{"norm_place": "pre", "norm_eps": 1e-06, "qk_norm": true, "attn_scale": 0.177, "init": "uniform", "init_std_qkv": 0.0375, "lr_head": 0.00519, "schedule": "wsd", "decay_fraction": 1.0, "doc_mask": true}
Each number is 500 + 25 x the weight over the matrix's rms, rounded and kept within 0 to 999. Layers, rows and columns count from 0. Numbers have three digits each.

# down: layer 19 MLP down (transposed), 704x256, rms 0.0655, rows 292-308, columns 128-255
# gate: layer 19 MLP gate, 704x256, rms 0.0753, rows 293-308, columns 128-255
# up: layer 19 MLP up, 704x256, rms 0.0741, rows 293-308, columns 128-255
down292:452519493539495542516509476488485473509484510439495456493500460485531508503489524541482514488485490506507545495500522512515519491497491523491538499507488469477514498515509533490550528567484422503493525504515499514496502541494522499518500510540501514542500462500528506478482454495534459510521480488502492489542472504466485507482489498540545495475504477463534488489457531512488483463533
gate293:516461506505503473463524483456492487481501517522515503488514559520485462501481527490500533522521533476551508491540508504492459460535495530456519490512516539478503548570485523474463528524503494492508491548465474499536528486525511503523517485524510494495532513481506488468487491464508507504490516536569512500500471508478482511524492522469517559524526503486463487556520513556523508504498
up293:557473485531537512510498495470455512499524505484439463495505507502524484537535498461480491509468515534496490499438547505518510489478517485508541507528486481518506498476522517501505468494514530485520535519514494480491515526504487495512487491457523533445478559475506534503478492489540513480531525473474514512511560535479494524499524506495480531507493541475478507488502451513450565540454
down293:512502444478499505464520513511504460518504491517508495510475516506486489525485518463464468524486501502514510473508471515491515467507505543509487491437523490492529510544513469523488500535485418489489505513528508507490504477578500481501469491500550501509518493470513494490498493485477466527506497525521534510519504532506453508514502458505504529537545496565532542512467502522498466508517
gate294:506486529542518498481542487501488517475498517498511510500473498504547565543518465505531487523456500482507488491475446473555477489534473488572514506509492493468510481513515470541528502541493471476540554476473504509522502495468515494486505518506514517440464484498486509495474461475473485517550491474489487469531511518495535525519472522465499484504472434483495452563504498471487523467482
up294:517530471533501509468519502509518498530515518477511450506475493465482495525504533455514491486486534516497506518518527530475474480513487535511474509458451511549493519506501537476482482497511535500493514515516539563479507526533517523506507493534501540468527524463464553495480477454512500463452463569487489450476534553484474528537511500481539486508440494540451517501496498522526463490526
down294:496543481512508539471468470518482472545546511520509434523472465502504481558503483492519525480486517476470499514526550473496495531529499543487514520528480493472508518493519519524514485485470460523526515483570515490468469520514489493466455470500528500501471550484529526482459474516449462482514507501467503488510480484441474533564501453491508504432515527519479527500508466499486453517545
gate295:533506472484490493456491488505481479530488484450536415499511504475495538512502479496484480528470520490493491549496489477544483466505518523533492501489518476507433552514505493470517505496484479490450491509489473507520485509516534446473455583520535538468501452527482513534498430472497453515516493468489462463514510481477474464542434505453506483518486480496520514476494500522531518505470
up295:531515529490508497475464516535510456526478517495548478476460492502511508503476485517505491507477455528495503526507478514440483534464552544536522456497488522502523479474529483492493491486505498518500502492485509510488466520479558517546515496504480494493485482453525493520500511481506494500485519430512446556518470444540502478474544506479549517473535493503538489463485539501527503511485
down295:508547467493464509521514471523510493493488481522516503481521505529478534499469501529480505484489506492469498487488507506504489478538501502494478466538508494507559448490463548507486571471489564499458504517501494461480522517483505506473484461494490502428498504496459516505514514514494495467505451496524513530526504531524513467497473528462474496495519479485467552480512535481505496513518
gate296:476475491478505469441529510478495540524458517489470501493525486444513516529537490472495496531511485499463463501491526449491496500485486509501477513451510510480515511509484519524513500516506490486515474490493508474519506504469520507472495497516558565474466529498461515482522523463485476475528528573497551438489501495477481518527506553510477493480509460522520530516544498511499518494516
up296:542479508460533569493482473481483517507503528481495503458491490488467522527505487493500458524520508518474466479502510453522537484494478485536529530510499481466530534490474501499463537557501504511518462495467556510562532436509457476502498555514508497516503521522492467515553505528501492519532477512519573522488451485519483494471475507454491527493507530468464483480565472502491497480444
down296:528496479454505521533517494488472463502470463463476491524465474486501467467452449537512506498507507470501496519494450522514515516457503502492476538497510479518473503480518511512471502474494541483518500445454571546479516487507486484477514521506519473476507517509505518486461479523452532516456466512569521498509509553572526478466510514549508478517525506518573505518505499502518496580473
gate297:471537464523497481503487504536508449500475536492511513475500474507525520485497492520547542493447501458495528493487472509459484391502512494552470477535501495501508495486505512532485467511493488542484469464466477476544470497444520461490473480528484543487467549477523497510518494497459502482535457499462515503496503495510514527521535482485448527518495500461526476496502458441469524484517
up297:539461523470520530439475538496460543499504530529464516486543504524482511463492464530504513481507470479496490483503489504493518525495488451529498528518476454489474510484453533515472527534501479525471504503497488547474500482508508563507470470451481484499501515520547499506493492511510483478512524496538515488548510473493499471476513540497492491500506529484475487542537484559532509480483
down297:476509524508472526489492512494507481494488524515511504516490490533503530523515530495502513478499490497491505534484489480536475475502494521447512499506527480497559491496517469482494484485479497492487544532513466466582490539509520444528532470510524548472516483495473466489451498498451528536495514470499503510513524495480486470507528466522513527504472491506480445473476472485475536519509
gate298:547492506509513478487507480526498520516500521548481490474546483529486482539507504508483525503461527469505501500514472517502483480546549492504500548503521467490536530524445517497524543586505488490496485479463499480495554533497480466509531522543507509490539538490508490506511515514490465484536511471503521511512478552538494577492500525515472523483488453532534521560519529478520497494531
up298:456489494480504516566506489484501544503553542506474509511516527553508490496561473488449495485488547474487470493528479444544549494537519512550480493508544516509508535514521497506498523512526526477501512497475514434504517544528481523517516522549489509501481531536504512487507519499466539502553502533454522478493533530500501508480527482536459453512507513474501493528523475442530520520546
down298:451503490541535494491491466494512484507543529509447536507512483509489464473500502486506440496524531498520508485492479473504506479588527498501543522548518554507500500512486496527503488530498470521492540502491525432499551494476481475557527479498563468517509519545499494479499545504493518468522485513489501457530460517563520541505476505554514468529533496480530506464515466513497472471506
gate299:503507516481445520496493492473517521526508426525511499543490522482517486490521479531488516544550514482511466506508502476511503526491509547479486491509494486500483482463548547473494502495503484478535519523482505553485454508463472470494463516528511500519484455482522530479496502479496502512496511518470508508465451487490478480544431517470489522488485500514503479513532482500525491435501
up299:506525539501540504482541503507508511524545554502493463457532513497514522510516523474482481497482544462498503514527482456517511485487508492461494508525524532508474500481469472499495481507483486521539491467503486501523506493470452489515494511513534513513539543521455535510452467474483478510479491524537503489520494505480492491490499489547488538530457484467487495529485534496484489506542
down299:494506484495500481522496502478500511463523477473475494507514534501510499483504523505462489494539536476507501460505478520505484488518509487499513471491465492537508486487531533535496501484500395487547524502526577518502480524492518462535510545504510512526464521489518549461493498486509506530491490513495586466455487507510485512521511462505564462496507494517448494531497481526537502478517
gate300:489472533444518503496485510494559543467448508477498492492476509518507478507480476473471499509506559516506444508499519495493506458547505483542524530542473501495505521546471529511553466480476492496500484439445469510496517496513548509529473478515491458510487528519518490538444512493520555473533495520526506516505520504521460505554499566450499513546494453492543490455502500519514479458509
up300:573477498518496499449452499485518509494538478472482472506535504538459469466497497510523520528443507517463481523512496477498509502535487507493535478508528496449464466485491507516494526466511502466498535482479481472482551516487507523466480480510532486497501487519452523548475471532468552502491503516512464485468534511477524523486505482539479487491507515495533528537478476514493486476531
down300:553528471509510492529466489507501488501559488478525489527470499460457485501522516529515520532466488522446478496472533512475506465433514508562521469516549413488458494470488524474473553491552535498534508528503491517492504499478501510492522519485519487479512476488509504515523526549541498502506508457523533525462527505490517466483504484489527465488523521444465471532489483504562471464498
gate301:538443461502537452516540534548505486528520449474477458489475519488494522499475529504484491550510482439476525481501527482503467506522483496493441511469486508492498502528511456494508490511508484538506514485490508535564521525510483465535492494499514551474479501471512509506533518503501484522471470494490493523537499516497480498489482531466477521513510554508549515509522508482496461498517
up301:493490491560511519476468473490468462534497498523533537490485495478482478525468469468479520530505519502454474522474500521494499526489491520469508502521476523553470520444528452449484530477550524522512518560484503494467506489548523519504465543445507476469512528479517507486495533495474473453520497495492507500524483450503514517521523511515495478479484523546446516502514553543546472524542
down301:464538500492471515483486493477488489503504464478554530510479502472472490493515501503480508493522492474512503525512502481508486488533466519483498520478472516514526555502531487535508486467553453525506517507521517506484493488537489507543475535484563529495481523470471462483507525505464507488537491497447524557511522476499487482481517482517489456467478538476472486524505486495523441488526
gate302:505494493529520519480471481505494472542474516516561526472467494495507493512511511449546541492477522524523505519493531481516480471474513495486520559466517487502534499507492502564503511507492522491496494514494464527513506482483523506488473490523472525521533498519509459493484465538521445510518451486534505465508513525472505450501483501465548518504492529493501487544470492561504546466479
up302:486491495539486510507476536528466494461505462478493488482519508473470505491501534519517510489493490499540520520513529496515510510483508528488498505476508483508486488487566497479504481496526499510533519498492455506476480505543479481500493508510507475491523502509500499520460518481505501515485490534487475501490519515498524501486514477461486546510527500470480465528509508534523476475508
down302:493482480511567490482514551483481497492480492476537529509507529483519517506509498484552526486490459505515537464460511505494497522528542498479472514490498531476476496505450518516512494509497441480541486477479548495494522492483501510485512495495468522448516527490514471516487541461495501537514516472464477517546524478494496530502477505494516507459513476488472532508502493451524517527462
gate303:494523488539518493519539503529464471516500481509503518496473485488512501476458511497479518485486497518519488494469513482491474513517482504519515482500499505542495466504530480507485456480497496447496523474520475442552548516476471503524495492476459475488494493482479456476466525470497518521511512519485526537497489527526494503482484579500497458528517505495465532486513439504527531486502
up303:541522527479522536459461526535505527469499539523505470520523551485543521530511518483465505531500492481543464544497496514514476483511510550501499511503526498513519524512499477545488467485526483472534496505494505511568513535497490481523466507492527516518488461477478520517466505512492490530534461515517482466480489507461491483543541511478513518474505529485513509500486494516494480519475
down303:478550464527497489535521510499480496489512496507488513486483491499490527502515526493464489488471439489464505467499450466541492456472463472531486466500502525544489506538516466504525479483500457475450514493519497475491503500533520485497517468505499486509523488450431488533502502485489479457484473509484470527537505474519530505469514489493505468559521499534501486506474487506473496506493
gate304:517465511498459495500527512440515529466514517496457523488457511477515517535518508497474481456556499495461528482512469487506528479526490513511495495491519506483502522471522469509497498518530484539520485485498518538461521498484497485500470557508501522534476458474463458484534508499465481485544543510516480440539486530500486473481468524473516523486524484534498531524500525506482524456505
up304:477498483496482463517443486462492497482502517524537478524498555522456494538505446514509457504514496499480521537446498567488528548537501499518499474472466521503494447514505516475518499488515488499518520488533479494524530469528497524489537567502524497543508514519485492493530510518510491477489526438486509501516513523538481543540501507519484490474512530517517510522499495508474471502512
down304:483533495497523475469483508536525533517485490499510523528490505508501504532516494534508512526475503514516494464511508461570568490526505477455465480433498509490537492495529506503454457484517493514500520508470509473513489440492522510496493503493521517469507532464521512558506514526510530497511520494509514496482490552523515512483499501459516488536490506527495523529573494517488444492496
gate305:491480537450511499434512512478508536531476505517471496473554511543515468532518527460474512535543495455550496514509512513503471508484564501504482489499490488497496465481497514499497474502498486456506494534499489544494529513507486502576491508456492522512467513500508449481442474476476512490525458483490477475533509520470436552501512547503460555514483528552535496508459505530480519494546
up305:487504475463503503497490489501491500503497515478492491518505460467455514467465471496547532501529527490470493493480508477475536491451518511455443473480519511460500513479488510493492509499524511515497542472493532483493584502496510492508500495480524473446567540528524528526461541554508499493462484502555510512489516515502515501549462512510493477526540532529520543507479540521522480494488
down305:494507484546494499468469484498497465489524506482508513526543509510481488518468518531448472478480499540487528462522476560523525466534515521515579550481555499494513472505539469487517530505500487490513522515461482464510475508505520486488502519513513540522499507481455474510503503476514519517465537510457475515493530494535479534508459474490541477460516550494498435506480492517505502549499
gate306:521496502475524515481527522479509503471534477497522475508509506486503510514512577502502536499554470509464507453509493539510443477527483514518470516503466526489491504494534497496439498524494492492529538462479485452550474453483455469520511502518506500508494475486475525514465519495528494534484519528559491496474510514472502475497493505520534516460528438487502505479491511506511512470480
up306:529532499472519524493516527482540498496525506497479459504501527531541507521538538480491476479488474503470480511521472501477527499502483507533514523498518532443526518455502457524515498469470506490476492486512504482502535501505530436456483496510485481490497498514503533512558454516531511511513483503486533488482491465535484504464501470558463536519507484516502493527493478508505485473516
down306:498485525492464483582549527545491511485510496477533491479523463521471527502483488500534500528528508521518529509473516524504472564501478550522487489508501497521464535521559508461479493502508546520510500497516490525465496520532467500514530497498532475496543501520512512511483533499526505529516530500535530468538459515486508520475519463461525553458503517496471516507520482475477506488476
gate307:517470521491509468501486512470512474471481506528510526493494503501539482525515545540485499504541493477466522490495466482526513480535502514523453507537528517503487542555532481466504474542492492519505503496504479514528469469465505515525514517491515529521505483521480504478501478495512491508493506506469467488494494529523473532512465499504469499503499504474538500537529493475502511467531
up307:502448510518501493461540496503477485511515471454504476506503475485506529521502460491520537489497508488501507493496530506482523515500517561468545512554445521496523502480476502517494501552493492494498475520518499457478563477516480456485495498499559469479480541472520509499463491494518494493527521490500535503494491576508512474524521526534515522525508471529509478459487482480467484537511
down307:531518498474510503432513495471469504496511494477487513502481532515477507511514490534503524473530507444501523503501457521537503501548524506520459470517517500468485481518485499500476492505477503506505482482513492506521498503483527477539482495477543499504477522500529473504481465474495550510505495516489534504494510512492483513520514547485466516531517452527537490502492502479518492495521
gate308:491489554523484464474527482493446486528480479528508515510473490499541479501477469519505545493475529478506524501496506531493529485489526503505460485525477501507465449504507460482504489485517460523554511522494498520513497558452537474518496484516457552451488526519497459515511513546524521514513418469455487498510484528470488525519498526506483519531529519518549446486514450515541515478507
up308:533514510508492513463500482540454540501481537483489485506529505538529482477510522470496544473510510462434489527469485534471453507508494498476456476472522485440520484523545467513468487521544499469437457466493542482485489483523496497464542476467533519518531469478479514505506472495508512497515482488497519522480504525491489487492533527506453468461504485538538529527512534542514485519506
down308:452495491481507511451482511488481511495474514518471472483491514530562523478488509473493546528499535483504505512506517524480465466539492534539503498500497530480489533539500472519468449491531362489481483490477485513505494505485459480501467484477497517514477541525476495439501527500485487488479522508505485548493465520520528500482475514526514446572553489503496474517501497505528489446539